config.toml
n_kv_head = 1
head_dim = 32
activation = "tanh_gelu"
positions = "learned"
qk_norm = false
attn_scale = 0.177
init = "uniform"
init_std_qkv = 0.0627
init_std_down = 0.0
optimizer = "soap_variant"
decay_fraction = 0.676
batch_tokens = 32768
Each number is 500 + 25 x the weight over its row's rms, rounded and kept within 0 to 999. Layers, rows and columns count from 0. Numbers have three digits each. The size before them is the row's rms in percent of the matrix's.

# layer 4 MLP up, 640x160, rms 0.101, rows 207-293, columns 0-79
104:500519505486481501499488495510542516465496535528515499515513501518510535488466476508467485510520497494524542512489522462462520474501505499499524473541479490490533490494453488524471481505505478522536516489495524495517493526490501504528553449
113:490513488506432499521472541514488480518466521510509478484498486558508517545494532510545523505483504490525512507492525505495508511495497504473531470508504479529500556491451478516549479477521490517485508485460475515460463481488489497478452459
085:521476520493511506502542522512505526480531549418468521503541521495488528464497465523538546499474502485468496487483536528500495501486478516511469549511491487504535464532500463508535499504525470486481485497525473477539481464497469471521484533
104:457523530502506539523511523504501528506513474481464481489510508497522535497481567506521479435504463499492539555498526511500527485474498550522491469483522468553527511505502496521542507514458505501522494500530494496476500552501498467518512514
105:458503498499496503504475498498507489484526540463496479528533516488524533540497514492510510452494473529503469521516502526504522450511519463462479487524539539460480514502454494509537518503458502515550543518499545480530498469505502533498499515
098:530482495492489499450576500494511472468519474461493480506512471517521476479510512494543464517554491466509453459530522509490512468487481522502449513469500464505510503494523496459523471468491507467484522466524441486472511503486522510540508531
105:486516526455505451487470518531497515480498502501516499505462536474480493459499508487485481520496515535508448431478462541467504528492506537502494508502472513488447523499479504521525478526462535490522529494469485492509527437525512511529457468
114:479532502504482462517539460508511482524494567551512486516478478509501518509512530510543507482475502482549491493504528507507518528486475510475466502487504507506523512533516515487464522544530518491502488552465484486465513509485491509556472495
097:485451491456474514515466518485526486486499468547488491497510471483473480503522501529491539513498520506516483490493493506477529515495479461531522495508510501503529529478522470429449453478465470488540483514489480494484467459517493506547479503
117:473500471487513488512481493548531486535482504522520521494474440508480473485498503508549520435488506500511437521507520490504511537517492498508493544523499546592490511506477527492442539489513480531473486496486493475467497539490483474466507498
117:500482510480472523502500529464495459528505498518471499490501509450534505479553502525515504480488488520500504448534532492507512459486495486553473492525498506443544529508498510508515522509486487489537507495493526485517531531494496541525483530
098:500523485483505544513495490478529524495517503491511488534483529478530444526488513501528493457505477477524470476530463534496483478511522499518508499514553488496464510467498492480492510487502546525543423545510470485490482479505524463487508514
098:487518522491498487477482513509484486509528538481494493519540493485467510478468458504492496499483535496498475511460577475512475547522466500521463511500513484518511514476507556545498478492464497486505503498517481512499483484460519464501521483
087:484440499430509498500514503502459527499529488493503464517506526545501533486538482462506463478498462463498476526514548503451500527450517471503507515487526514526487534489503551499492491513510524462528529525465474479507500500474491516490499498
079:514533495490516452521492538503505501502494490521549518473504449516477516498538491517465521468502500488528500509492497504505518481508512490521498503522528449497496480477486506467535511524505494510461529506538521506475456504459516469519501476
103:493481544507485497503422513506461477496491484525477499513510487505523503502481505507513524519444494516508511514489486477501541514493491472493549532461477473506475514488516483519499488502490498500514458506488502512489455476450462521492545517
099:552515470495494487474481496474506510470485531461492492464465471477515519497518461474494469496534528500500512509517490508472455484520483517463485467508458526545504497567451491528479507491482465470506504477531490517485525475534527470493503454
103:508454473474444484480505494487538477495509470483520505464491558532475497486491539472586491499486495491525496536503492500471477475473506527459518511487525446485485485541514507535526477506470508466538490447483508503457489522518539503478494501
115:506462519451486463518446514487511497504477538480489547481488524467503492498510497528513563485474444470477476503521489527508505531481509520462508507514463511525518466502456506500493521498497458544506467505553515512514520486516507495514442508
082:518478473487496508496497525501454543462482508516521499493519517500523507488550497458538472484485528534490438506510463521445502489465521508518498478532492524470459539526478515531529516513507488532551481521467467464472475518497522507499516530
087:508523524475476500498536476470508513470499498529517462542487521532553497513497460497464500521525496486496493518518498531472523504489505496454476503521503489512474508549460498513483452531510527495492557528465506525501456499471461531534465490
089:498485492545479527483504498483487469470488500494496506534501462494490455491513472460503481508471511486496526489499478492520503554528498507487499541463480484478461531519522519537533502498480499548465546502508482512459494505515486485484492534
092:501488560451459496505526491488548509493491508464493539492512503519501499522480519516486506475475504465473491521517508483499495482533507581452508463485518451511444513515537500504466512502508499469475527500434548490463533550480480498508495504
105:517493519463482481497511476445515503488490525549543529500506541519537480501485515535522457488511461491488499484507495504503476488465512494523494528501477521518480551496535492512456481473500536484498480513501482491495497475475491552562499493
104:509498561491541548514499476467543524458495520500504499510513502498503522529481503463463497522454518471524487509506501472518539479507513503525513475508478517527497500511494502510482490503507506479536487466536487417488472518494482580473496463
105:455528484475485521496540495513470461460492504540509507499503486465496494459472513511517497452527538557505506481528490477501533500537489500538507522523485459519515508513512477521514523500502463489508509501479524516548514501501511437518494516
115:531508505509548480507532493504523495487476539528525524478496490499493482503464536485513543509492527471523468458524488473542494505506479478489485523511460457492477474535517498508487493499490497488510487485495473472512517456500450530520498553
098:488481538490497566492526509520469487488531493494516551467482537512482504525564546487519557468483512514478478491503514507474498512500463500466462519463503528544462486521472523493471487461506471499487522538483501467550483515523519506465477457
094:483529465531466503456476531531512485565440548498527513507560492496509482496449506521558480501486499481495442508484509488476470507475497499471466535473533527474473504540484486496494490482477577494511511507478516526533482520497498529466476506
098:485464520520459502511486532506513462484469496476485481490493499525522452473500544517493527473505483490524497512495480481477521503541509477485496522517476476507518496564535483475493499531510470511481506479491499523513532496511477484560455530
101:492501536482475472512495447477473456506488518516517503491480530485492529490479478484462544506467549485556512522535490478474517504516495526531519490510494469549498523510560512527523496461511469471526506506496522503492519482472477517529514522
100:493481527487470505463515515506522488488463492479533490502492525483422489502531478514464537537532510506511457488503500485492533488489502525561430485508465465454446530519492500470497478495497493478524520488522507499502508495477524471492483487
105:519464493482505515537480506505492518494465488498510514453545533511427504521481514467503496515510521481511538531485531511467484542502518497480552496475538570513471491540469461503491493493545541518523502451500473479510466490470500531543506525
100:540484535502485475520556505516522532494500503511509510491514534520503447472508502458456475490494508499491451491489497481525475480512536499517463538519532474458505514505498495503505487494462457506520554502524494493509527505544519497503490474
088:472473470478470494536516483485484492492512511490553496494521493462500496493487540521477432467476503456447468539505459568522495497439539481450494512521515506500530519492507485504489497498490463513495520525493521489546519541517478488514501496
110:494506524479469516483521490460542470508483484493468518546433484502514514442480501518521492523509494478523515484519490502517515509499521536544462480513495532482499484521532501508538506496490523492539553507483501494554521514479522526513513483
152:480482492484458468488475513494528484554514497455485461498528501476514509437469470517497497498498510522486470551513491502475490477508497490518538464486529459512490514487507482541549519533552530514487484483504503473528483556451489495501483516
099:487481507463535492521494488476527465457516500490511510508481533483536479482476526513493502514497469490507513522468515544501450485486491501489496525550510513464490510523498483498496473520475506474493462501495523513500496463544468501473480519
096:448515516517490460481501466465538485452501504523511480487465511463492511458508472542465526490444505492520508518512502495528499478482505509521516503529552525523501511501500535497526520539485481485502466455490545488500479492489433470455501530
093:495496519505498553522501508466538515467510507514551476483474462492525472470496467482536487494462567508498526464514494503494481513492520514482525507478557496514496458485493542504478513526537515519514509509495552519504485514527506539447496491
059:476529528486500487481524483484503510498533473441472536496554530477485485508479483440494502529487481482484505480480485496527505507511500482498467462476532499491470527522498499471451490523457480527464485507470520510535544458494516537529493508
099:469482506483504534496518546478527500503511487491493523458479503567462537516554495531483501468500478518454498533472518493488527470484486526492505516516475494533550484531514499517528491525531546499495501555513517479471472538509469512520472523
091:528514505509468480519519508523517491505498506500506541493520507537467490516504476507527540527480513481497493513518520541482473498493528523506513531497503472498453475520542542434460465504499468512435501500483517516485485432541501528494511470
094:449499551493459516456480536551508540493557471506495512525494498459522484480504509487502530501532513495456496499508491542473519470532525509518488490521524538519471515488519501517505449484531481485496495502523448516513528486521492524510464495
093:516501504478481491530504519501516460502502488529543471492495474501478490508490468525474547482516502515503444494526513490510526515508496519482489469510465522494531483501478492529510552483502546573486466496476472520497459501507513455519499498
098:461512508492515501543491507493445512532516563464490490516521478521503478509502496449513485492500528502493526510460492453502526464479485522494532500524519481458533510515491468490512506492478529485451484466487482497503467479490508522491490508
099:467485499466500507457550525524527474506558516473487494516509548525486461497544484462510457505522484519503456522495476480524478520513496532548524480538465527462505505503484548509476455481492508496500475486503486500520470532473495482501473509
099:446470519474508465499464488493512497495520478499495512489519498461502532494550489491540536486458500497480493514515479505516477529504520506490492462457545555494513498502478496499503502499533523502477514518531467460490469514500486533535523516
095:495477496531527493496519498516492494484487496473538492531493518523464544513506494503544467532480510514454508547503495498502489515493499486520503491462489514524487490495492481538501496494453492463492449513500494509485460508528488501510433498
091:441451523477484537524508500530491477514503505503476477530542539506504532518538465479500494530480514524471511492545512483524527511498455518499533535439501497521533445522471466520496525499496481528486533498488514494550496529498513520535561447
112:482479507496507522504487489526504487460513507490491524498525526491484525496479511461473508493497515473450486508553555514557489475497538478519543553479520498524481520540518476488465472500500490449502504456480510464502457532476472552488489507
111:532509441470512468482478508486499480562493497494514553492528478479505516503501465486526498478521463488460462502550469479511534481482496470491520482479483532491476502528553474493541505447472476500467508492490503521483461480500476506503538500
089:494486543533457482502481461514446503491497506488516482473510493503512569540489495462496523491548523482498513538501503533491536538475510523518512503480500453503544498485478486506480498501473481507532477487489482502478494487480527516509454491
094:506530469429467495516508468478449514501499531474545483530511502510556565482478466500498520465425525478463532515536501530496474512474484508503494505460511484504480551509495509471527481466519490543483479527481476528525461519493527486491520530
094:499474503452517531496500442503531467519540484504494489493469508548474521510523505539518492475515501526494472478489507490549519473560483494478547507529485458501496507538499492530510455495554521498496507525474486512518526476458474477522463514
098:533503552490515522524492523476524512561472528482484496532487478516516517493438509496481483497536510503461516494472486515548503471505476472482505491508502456485480450477532510462503538471481535493540496477458509495494532491519531455511507505
106:487505535463514525505465489491503503506476524470497485482478511476485506479515513494500486518495464470494500498455517526485505503451487492518530525496519497506519494536545502490495522518471498481529517477511501435501471509506461489496510496
106:513475521472494522496474486520521458489470513517510498495543485492488476490502509454476499506462528519505518501537521513543517536553511498508518518482502523483480533516497500482514520471511505517525503501542472478502500465468500492522502534
107:480511544466482487459501453493472532523506520494484511507456525529479487487509486500473562481458457493480490514508542536575489473494460502497530505519472467498472539497552478507474481498468532527504494489496501508503474510498530484499486535
105:534453525445512520498498466499463499503469464507521467503481504495505513504454471508496497513488506466472520501510468486508500469470532513488475531521502513516492496490518531489509502514490490489486489506547528515518482488447516467478511478
094:525487492500523454482521522512529511554522518533488503476504471552528503521502507490467507529496505555541517464535504444508475482490505499487502522489461555508499505487543489458507506516498527493504505483500503498531506482498519491504471462
114:520493486502484516501495516495508519507468479470492490534563514519531554545466527549501522446497551553523501515520498455480526491491465498528499472502484500511504501480526507486536494527519489487485470520489464557517517549499516512531504484
094:482513508492468543483465530511547486489494473535475524503481516494521484520535503462516500535492515489499485500457504473493549539504483504527485530509545532506520484435537514512472454500495530507515487492475532536500446491488521443512494502
088:475492492522474479498487545513469500515477525500507470471474521541461496504488433536535466513514514477472446491500503487511532477503447512493469514506566479530493471537549513530515455497473489489511503502460489455532451516484510523516531524
089:564489497528531507480532502423521504471516480508531504529496523506522508483491525526534505506536549489538508488491463485488477443495507509510512524515541454506492512545504493474498472519469527526533507521507499488519463460462505503521494551
106:532502513481442553487483508512523488496506536532540490488503473504508458508475500521520529506560488491505493507491513480540531485493526563577513459508487512496561479515455511499496523510473500457519504497509517494540530466482471485462470503
103:502516504524488501488479533528485508495533497537523536513483549472473476487456530538479498468508555502501480496482486515445486511464483478478481497520485483496493493483521534522506464494526478508511489508467530491444512505492512523542500554
146:507479482520502503537459523514485475513521525524488540487485503484478481499532522476526533449532507477462488504464474525503507542487520494529500449527529502476480527496494553493531491499487501480538500481501491447513477527540516438496501549
094:527501468522495509555522542461490559491479501475500480466483503523501508536489485506524550524482454457505484488500506523555469479480578510484491505529507504497504526505509454462479507528475510479508530468505488483516527470504500457510512506
098:538489501499473495547525512515495543491469522520503527520505518454468500532529495469496536527517473497487479482497517490509513523487514510516436497508544524508489511480436516486460508505500498526499526529519512494495497525520528475521522532
111:545504464497483506476502526479522516472522534456504514495409499493497519487521501520501498459490482497492440493492537515510456521488485513514515470554513490549492496492476451454544503485505504508504525473514503478533524529512519477513499483
098:490493491500536523460475486447522514463482533505460465490522524487514486483532510504498495494520472481496463542534469473477515487511504502502482509521476516486531466448476518496469522455526467496493448506507534499539491466492502497470507495
082:539484473498474538473465467470477544504539494482533501453499493544463526529554472476516496527513531500514496504515478515520500496535527498472510517530496506519500481450508538465533476501483476485522494434494448508487483508468529482489488529
105:485525497521485484508538547523478527457472493457517518530487492509488489486491492473505485513515495490475461513490460511570475517453506511470529533484567480504481525467514531509499496468449509519530487512533540508518504468468505520515486505
094:500485451545471483513485550447541487480485540559511520527447460480489530509542551515504499512465510501512481496493521495501499493444513538494454488503487511525536518489520515521494498525516460493526483510457520522561522490483515535500513513
103:504513481480498477490475529509486494525466505478517465493472489512527511508523471518521545466497510501538508555544507503489538499496478490487507492472546462540481524506505470534542480489507487504491568457530511515533492528457482493508506526
089:495516498473459543489446499513534527506515517460512489537500509531492482477454534491473511451498513474552518527545526523470474435508461504550513482492503518480475490475533520487472478509480516510480492489505492545514482521485530518480521480
084:455499518520522472517486517496526502516432482472505473505534530505506501487506467470464447512507477522497486522512500490480496496491520504464467520494510478506533518531493518482528509480464526544469512490506509496476499506535420495470501512
089:490519508526458540522514441499443484469475501492514514495547566513530448506510522445512510499479500491489505478503491520452463483518524504538517525512529511512509507480463523524515518511473524546530499488492501508481473510481509497528517516
102:492504446549473517476526506487540485544487544502531503503497500515517505474448494490501478529506498544492510486502542518472497510503472523477537463492487497509484530513531462506483510496509510494467506472514505508521492535491517485485486486
103:484500476506511468521476465499470513494493451528536492495497515516512480497497525513499514505525529491499460521508507481486529516526424519570483520522505456536446473490520508499508522532486497455467548463492537489521478463519530517480503524
109:514459502490505501500500489511523527488500466488509468533516508498476521496525531492536486463486480513535442440504462516495548486470506507491483514496476501496482467486481488494453505447553460544500544466522506529489543494515521480525499486
082:490519486525487483489504516478527496474487492494507542484488444473496481466468479506481482481532534488517495517464518529541457506541475529493492551521433498495544467565493481491472513480492534494480518484511514521513464453467496458533502490
115:538513492506475549551500529510504491494486502500489487507508514516548472495479510548504537509515493495534466497497466500495470514519546515467522485528478509475452489497473497488470538489501512498473477518497500483502513471526472474530506473
088:490517503509521543502505504519518466475512486492489523481484468451473519477530472493467502539529502455490513503514534502506486476506452485470468517529498509506544507524488525489549481457494492464479472515563476479515475502498510475524499483
110:482496514517490509534474524537525477506496531502481485489492493487473500492508534453562534493493516501519492536455511555533431538485508540475523493503496484536505510494520510488452515478487493473538486534458485488513504469506491507491502514
100:489504527524469508491497490493486536546509495496498515532511479455504509505554519452560525486516500534514507496461524544490458486484488476521463483500514519496507455497501503564491483452486461463487492507481544471471506539534503505515528527
# layer 4 MLP down (transposed), 640x160, rms 0.0882, rows 207-292, columns 0-79
098:484541452516458487526476489524488528514464461488505488484493510494491487508495487464503491465504549547498532571539513554509500531469505511483518510456504448493521470502496544506479497492495487517503542512509512517467492538488497502515530482
089:483493493522482498521501445497484511518559486443471497535489512492482517481510557511501452538522524500491501482475473486499537508477486503503502491453544474467497461486454476449505504516499521521449515493503458468511488465477500498484461475
102:480547498548497514489487553517539486503476493516508462515505495529507481497481520478446482576456507526529492502520487487512493485468461503536532510534475517489496520497546509488515507487471510492536517465493535545499519498474505485485490481
099:484528511557545512485469514501517483508492506553473482517532500496543485528459492491499494488502483470482491524528519483543532504495502516513500516505506501486454521514483486516492489446425509515496510478509493516530509476514476525448508474
110:506529475491470487461475491502492484461498524495478504484514493521510497500511516554498488460515466456505530507472470525549503509536514486470501506470482494514468554528489512464531471511513508495498475476504504480513464488538557490463458485
100:491496510499527518479518459499506519509486553520482473527517456520523488525489463483487534503478516494487472471483462507445526512470513516490499502525523507513512482502526465547502506500521502542498484515510532549486506483520466513485528512
104:477511491450538488505554442478488505494529487516514503478502494464501505494532479489563496503503495514491514489491487487507476476528540536480548516526494482455538454451472565510515479492518488525495550480522523485505561483468571465504494518
099:504484466533520495516482510510565538518532460468495495469489500503518511467472512535515502458509512535480465487501473501470476464509494479468501510515501503461521461470500454478515476526440498518480523472485461524512455516495508503519529488
108:521509491488495525475476514519494473512512499520481455483509484469522501511539453519481468454491512517540474506501489483519525508489502492495523518545503512516492473506486495531535487511491484475513490473492493506498480492501557475504539469
102:434517497466504506494474484477482478519529470513490531501506443483502474483488481505462519465502561499492487518496525527499529509494438491478517507495512488551508463542507482487465532505489516536487503524495438523540505480499469454478517491
103:524509533508428505467495479459439496476504492449482468471526530486465507497487514505530553478485462461513497490444455505505499494462479459505465502482526502513461504540494492525484480477500500461480504507503503511498483467469485478475506468
108:479533490479506481434515530518467485498526505567510511505473498517506522506507474468538500493512511510486470516555471480520466508493522527444511508505483503495506503468506487518450498525484528470493511517506539535489480488566480495474503506
100:481455450453496501515547531479494527470520496502522476471485499501493465457488483501502498522483521506503505490516496460514479506529492522472536453521457518495511463498504524506453506461506513500467476467503551508542505502529510516447455497
102:435520505451453500507504524454480493521526501539473523545512509507478481468523512517534507522483520492500479510506537495467516480483528487543504483498475494500516532499534520514490495467482500563528504535456500546526520520493461511503530538
092:501484459509496499535485525491510475510504459513498516519507473497490482511485536529497475454466489516551489491468512496554491500523520497512502517511488530420503479510475494490505424515504500483499502487526493531499500537492473534491495564
091:504468489503509533468493449507507517540516472458445501490495496470507479503512485483521509483485479535485513493485477525511517530521528494500489498520480468487500502482512500516494522510483466540488508501507520444531517454501452478465524488
096:508518494490502479517448519504481537533500545488446469458466525517500529494484493481530495545485471478528483517511481481469530512514450546492508475478503477512519503436521494495494500501468481498488506529516528501608501500498469474471494470
096:482519531536504508512485510506514482518457478530515497530486517501532512560492475455537473512548500498536495484521495474519509527538510486504492461486483498484517498514460519500506459523508489490486482505469477481494464503521533513512488457
111:491471469501488512503441533517509502494491496485451484534529526487462539502489509498468500502526528495498520486455488506482521476472498470521516476515513513521509489528460509476526548475495523468503515472492492471533500500541547531548551508
093:475544496502519503492493479552485523488522439574506492495456503504508492481518492534499503521483509462502509493494470512477476513472537495486510495511468535502526502496519443489509421504516525472517515475451485512482523454543483504513507492
091:516464531524427509535530470520447468477481512484482534496507499521479488477474515482471481516500527488470529520514484491528459536497526507481483504475512533485479475489499486519497470510493485498490483528521488526487514477493503488514520505
106:470473500482483473515482477511531456486484578508523505484510480521519490487532491487500483517508558484511507520548530458505504534489511504487507524524499499502482561514446477521508513497504514502517473482536524477489453506512510518480487503
093:514551471480514489474488480471494510527531486516438509507500504501480520464459477493478537514432512492493462502515549474511512465490488469462503553480510519442448507504502532488508507546497520513493477481507479513510515486487512487523511512
095:509506488486500467514488497511510494506492454497496506469463519449486505498504489480532510501535445490461506491497510532497536527496404486526511513486482536501503480485508514530521461458469523550514492501506478482495489524459491450523504481
092:511484475522489539517497499509505520530516453470488515488504536492526515498537486482516513547516499518512461477486503519485495510497479500501481493467493495497480511501527502472512517482453497508536506555506485491512576485472521504514563471
100:459521520501532473579518514506548481498474459514503518492506506474458472475485510524490491496507487531527504492476480477505494481519527546459456546513478523487504432521477462494488543520485522488499569498485469494459528502508471516491481517
111:490508551506490508522487525494517479499508535525515516527539496482444524465469569493511469504522487508538459481506489511528476526490498529482463487490452532476543476493492474530462485500485543515483506461508474467506509512532517521521493473
107:483527492458499544496550526489479481452521504474510491485506489513480493517487502504486525451548464542459553474526456505512444519500532523463484503471547496510497486523458474503517460468505445513465492490485457471501498503461456491489478479
101:491493495466523471514522445540513478462508542476494454491468520520496502504532502489510500491535495534509493521517516556505513507493524522490533515475508493504517492430492495538487467509503531515484489516509476507481452538498517465500528472
100:500536518497494497520466496502500490493518510521554539478447475563479547533499495527539526509483494459524470521498525527447518517460494475490518473458477497472559511482492520482545506492498517510539484534535487544509473499508500542508525501
094:494458490539490529512498486494479473502524437499458496512529524480503527477515481530480497492535530472498496479478514488534481494526517525493522478504501474506507500512495490515448500476470527495501502521515485482524542470513499483508502513
102:505500499525514498486487504548499513569450491513429552452465502528467487508465482519519528483515511495467524522464458483497534503503521490520461522487539456453512512477520505493493517517480481509499506499481545508509495570488529465447511497
100:465496503534540490481504494524507466481533500476465500532492532523479522495519465509488512494450528494469535518505512518453577459490475501490520489494532504501506484500478501535500499537522471526524509511472495488533530502443490524510480482
103:533502520505473458518472492521528509530529554505486504456528478515542505558520514522452550518511513508535505537517479497482514501482477472556508479553511503533525523462508477531526478471498517481465539527532517464574547482485507505498507500
091:491511492481520498517551521522479499513518505549501481506508458527496482528483515540556495537486510497497529482470538527470515519451524507486496493534499460476502564491471519498521489472496485493491479502468522527470541501476525522498510520
083:478458506506494523515542498495478503473504504443495446451476488485507511485491518492484486486486495460526499486466510479502520504527511499510466511528469474474492470531495532507501529495453526518434478454528456466537499479486501464486496506
112:521538492491533468482479516537502532468497544511524560494479476478471452505466500511525485520515492458510530472474486511529470533495489471479485551510496526498536467546444503473462488483444524491484524466513484512473489482512544479515488489
099:550524551494541496482509525488489494446519487535511495513479500525494522495498471507523520512464481538508498465500528512525534491500507506472544496476510496498480492515489468476503525535485503475501489478520511520497528476486542487510469518
089:540474479503498493544527514499539469491509487483511512483518492494488478533515518508500500512495503497525490452471522489500526494504498455455483515483495527533501482504513488465479481493510541547477523499505496522514505458485500514550489522
093:503494471479454481508539508465469507500493483495467486483559545523530497554484559503487524516525490494498482499522507520543496505520475536532487466482457518518504476521512461553501494487488523522505472543527450459504525516490493477506511485
076:521460433505511472478489489498464491491512469488469510455418542520512553539467471458522477464492474496468486507513511482510533475482507521489499490450504467469472504486498519504470503483526518475478501496487463471509523486494463497455489502
099:520475469520468525494432491491542496483462508526492501465513511521511501474508515545519536479514515503510506491514541535523514484516528457549486535463535447495494489430522491515512480514499494476450468478540527489504506526529513500475452524
095:500497500530460502518497512514456501499497510575518481520573475556473528513504505467498523507479493496508500491503514488496502486511514505499507476503458479480483534524507505449464479491552492474492493509510500476511486474516462461503514498
103:493542499506477526516493534498479514526532474479478471514491494544477501492547482530490526517535503465466465484485455536504504494511452509514474488478517502473493490537510477510464495472502506466507471507471519446475479514486498503500522515
096:490514537502479515510511509444525507488536533458493496523468502492487541512531544516510473552494513497532497486458551515463464526498533445501475491533490469474480526482533529519549495480470501510521483472499513464509492504491465481496469467
108:503526467461519490520520542486501546489461498503489486495532453487485513431495521490461510495495478525526465481516504487458510505438543552513493517470481490502486537502518509495487500476500469456521513511512509496507521490503517531491501501
087:493544478518481525501486516541520541482479475505528504516475469510499513492501488555490489478457534487480526479512480514457480533521488468499478512539512492496489518516542467509501520507495506520494520535505483530465523515476530527472508481
115:486470481483556470524511527490525465482537509549457511514502485484484506478506536503526498511501517502491485478521485449452498501473527541504499538526474525469460535504526525463502562484492512458482518488549511488511534501490497474500504519
101:448504519472504488528492497486543498480509483523452477482490518474504520445494522478532475495463483477510464455523489464496476518469477500514492494508531527507523521448527438514485479477501461479475536515505498478468466480516489498507464519
088:505515500519502509550509503500492514479509486528578576504492459561474519500521513501463500487528486500498464479451495523501520503475506470479474488482510501476490492483521501484496479540528483461492497534487520514498491519524467533521519492
099:494493451483569515495498510527540468447471488492510519474557497547464485489532499483460504508519498490474476467471489494495487479520491497490465526526483521500503501544483514493519494508482542464507491509507489473481515461503483441512497495
112:531459468482504517483473455482495458516438528538522504475495545557479478488511499493498531484516493519505475452518495502509554491480469507515531509487501482533479505524519494514504476468489504486516480522442517510492511536480472547457498502
101:458538510543481509488526509499552533501435510525481514488446525486483531482511513466466513500524545550519512540507531488523525497432500467494509469462492474507510483498512491481508544482506506480515540476535472526474496505503484490540472505
100:478484466507498532526520566499500552482524545511502507458529526448487541483525579537456490495490514542503485500532473504509498515520511544503492466486543535464476484481487439482484491487493469525515538502556515493513503476490493489492484506
096:481548518470507507467441486491488524481494504566472513514496535505500504494495495526534498474463483487510490506509488497501468462472465461497506492526479515506514538533496536504490480461496529453515494452524498514474498499531525532480532493
101:451489507484490500493503472492464509484486501459484507464482497464504494477473492452519493510465496489526512533470492505557469541514523468454512491494498485549482547434484507490484493455469540530467472491496480477477484482482501493532507493
100:497509494463481490516502495438495492479510517482518497486483515485461506488500496516468523525470539515519556498478485502502500458483491436522507513473484483478512513496507450501460456498476437498483521496507471519543522517461498532508484508
109:512494518501473503499514479535479496500507475452529463505562520532517472480517515470487494434480502550498482533458522480498499495537500503497468489534504504544503486510513481511486509522557497511486500471484482537516490491460485506502532474
092:489503511505510486587528504510520486516501476460520510502502510476523488516480522472521513519474456510508488474522497480504466496494492480521468492470558505554516498486508498505465491459488463504451538519534514490539503471503536474530510509
098:488467531478484499498522518504507547507482460538428508507504496495542516515456515481527511509479501500493503498486486501514503454527520483483498505505426481517487495483531526481459514503540498482489483520523486514533465478503501504506535440
096:486497470526469502545508513492515484476470503491509494485479501499469505460498549505512488474484467512522478477491518468462500507490490462510483528528483476527449509487554510486478499490492502510501514520492551489530508528501501528483496534
105:508536516462464486499490485522469537500528531519508494539515504507504571523505503507495537497487489503520510497454524530498506528493511441508509507471497527514516577520492507486488508462505507513496515507522499518497515499493502518567550470
098:472510511517502520477475520472488517535491490510538449495570503528442534489445534470508492479459497493463466497464475527464486537514477516507504523528483491514498484496457485533487456488531489507515488480506495478551504489497498522499495494
090:455484480504511458473520455522492482470503475506487442476499497481510472487505454514472471487497499528495494517480532508488506459511519503528440482491485468507521501488541526503510443497500487476469479452514482517478489472507535472528492522
097:501554508511554491526471508487491471472511490519540556460505497455514465476451485511489511512542487484528522520493491494485484491506491528493546499487426514542517517502534488480491555516542495451503493479494477520503478498475486519487511458
098:511503513519495506492524494493481430466507481477506530470507501519491493471489478505507479492523542482457518507508504514497536516480513490472533534483515471498496488519492502473537487496534488478521508544491490490517496522485504487490481503
091:526488498481534474501510468488480537485565466502427486500496486493501496468507529487497534536507478523495520490536497459464478458497466513543511517496537500453503481526497502519475528508496452509499505514532496485533504503514533495564469482
122:498470491492494508477456514464508502531487499503509529475484557501498479468497452503508496455492491481465507526494532526479492547495486496520505464525518491526504511503483549507500446513504470499521492455483508482442538547521499468512541512
094:473508487486493482502489556515497501593530485458496499517459517505535525492494497475520504498483513501527511495526464535492515536519489505521517506504491489503534445475482513493460539529517502535502512510502515518516539502500494445470503497
092:516493517526469542494486481499543464517491456508529465497459495539502536495498526514479506548498484474464490508423554481466467480458528501485475495525494527529475527470506556488479520456468510471565477521486509522496525506488508527525503487
105:516512511495512510517472548514488517471485498503528522465471520494487464498512492511509483473482529475490485509449494508442490517473490488502472504478542534516462493543507499461507522505484478517467549486487500561497509483511493447524510497
090:542554477488489449485494503505536475521523494527523537492475490550500501498502482494514545510530547455490513476503489504489495553465499497491471504544486549500521524506507455495510502499500476473503521546473498471486514531512525488532500472
095:528445481561521493520504523495511462525503485484513524478512429527513486508475539488529513512526499506479507500451512488476481527509476510460480499555511484508508517498543511480497516531498508482541579473529533486515490485468459478469483505
100:510521487497488496524502524551508486479472545495502537502499554500469501509454503532488483521519471501487477453514496464507441544486496466525481490502487523487489468502495526524499528543464546496512498463531483486531544465491473471495519511
088:540465524516506510539484498504499541499505493494417487538539514506507495525522478482493541521491561519480463542480543469507502459527517477509464492526439519487524518533498482529525489465502534498503502482473491499523476468521526516489512465
103:489489509499499529565511514460508496478496464519528469500514507508483470526519470463499479535527497478495510487487528518485494482490544500492498465518535536522485506507505540498488479527542501540543532508473471489502528481470529531525496481
099:481557512507485513491537531464477475517503507528506535479512515523494463500499520476482497458496515526542520513468489502487472502495503521450474495501469465558523500538492453505574484514536500504539562483528530499507529504506496539498504507
095:510517499515484494493542514515494554500487569514517523516455497496516488507492507507485541483468487484509496463493500507510525524496552516497495479517489467449486589478541474485484484493529497529526480519508566522527500495482487520498482509
104:511560498500500519500514475470510501508492491537516541506471501522538550464476517514531502525491519475498508537452482513470498461493480486521461546513536540520499523489536500490485480498480541517528479482516471513480523516502521511558509492
095:482491474514518501511526497468456494481488479474491519517513481537479487555491509505467520441528502468455490470503499478500507510522523498502488499497460494448478463545528536516501505566489540494517520450518500462499526497510494490490497530
107:458484479485480479525545473495510525517469508521514531491532497489525497517551529505475507510522489516542490525509494499504520507498536543459477529495514511496513526498519476459480549539513518556507512493492485550515483484491501484494495510
121:547518509495515520553528489525504522489472474465451544504509533519498454588512471477509504514538514482531497488498505485552529514569484528467543517517484526511509510536449476468517498532529509497481497497501466449498509492472471503510514527
087:511506513520489499519474555487525497518524504486480486475492502522427523492492502563498473476521499478446536475488485512481520554470473477517486484494546526475505520469483547505510464491523469483537490510493491502493506501499532536538505506
106:468497515502494475456493482511484500499525511510495477488463504480519505499536503499539537494490529484475541510515513535508467534470521485539494442468498518484510461500515519501505501465449479523503499505468491467477511511513485535461477483
095:523494478519469502480458495490538485475498510497436456499509517515497474545507501512506534480505477489507481534518493508499493494520499482509491496498469490473486494497523528497534480532478533511450478476531503519473484471499405519510488488
097:481478479503508507507495498511474525525517478476540487511504509493451489516520455475411503491490508530521520547513524499517484501535502522485493498503519468477529484535475475488510506540489501532492501464508526506571473489457475495476508534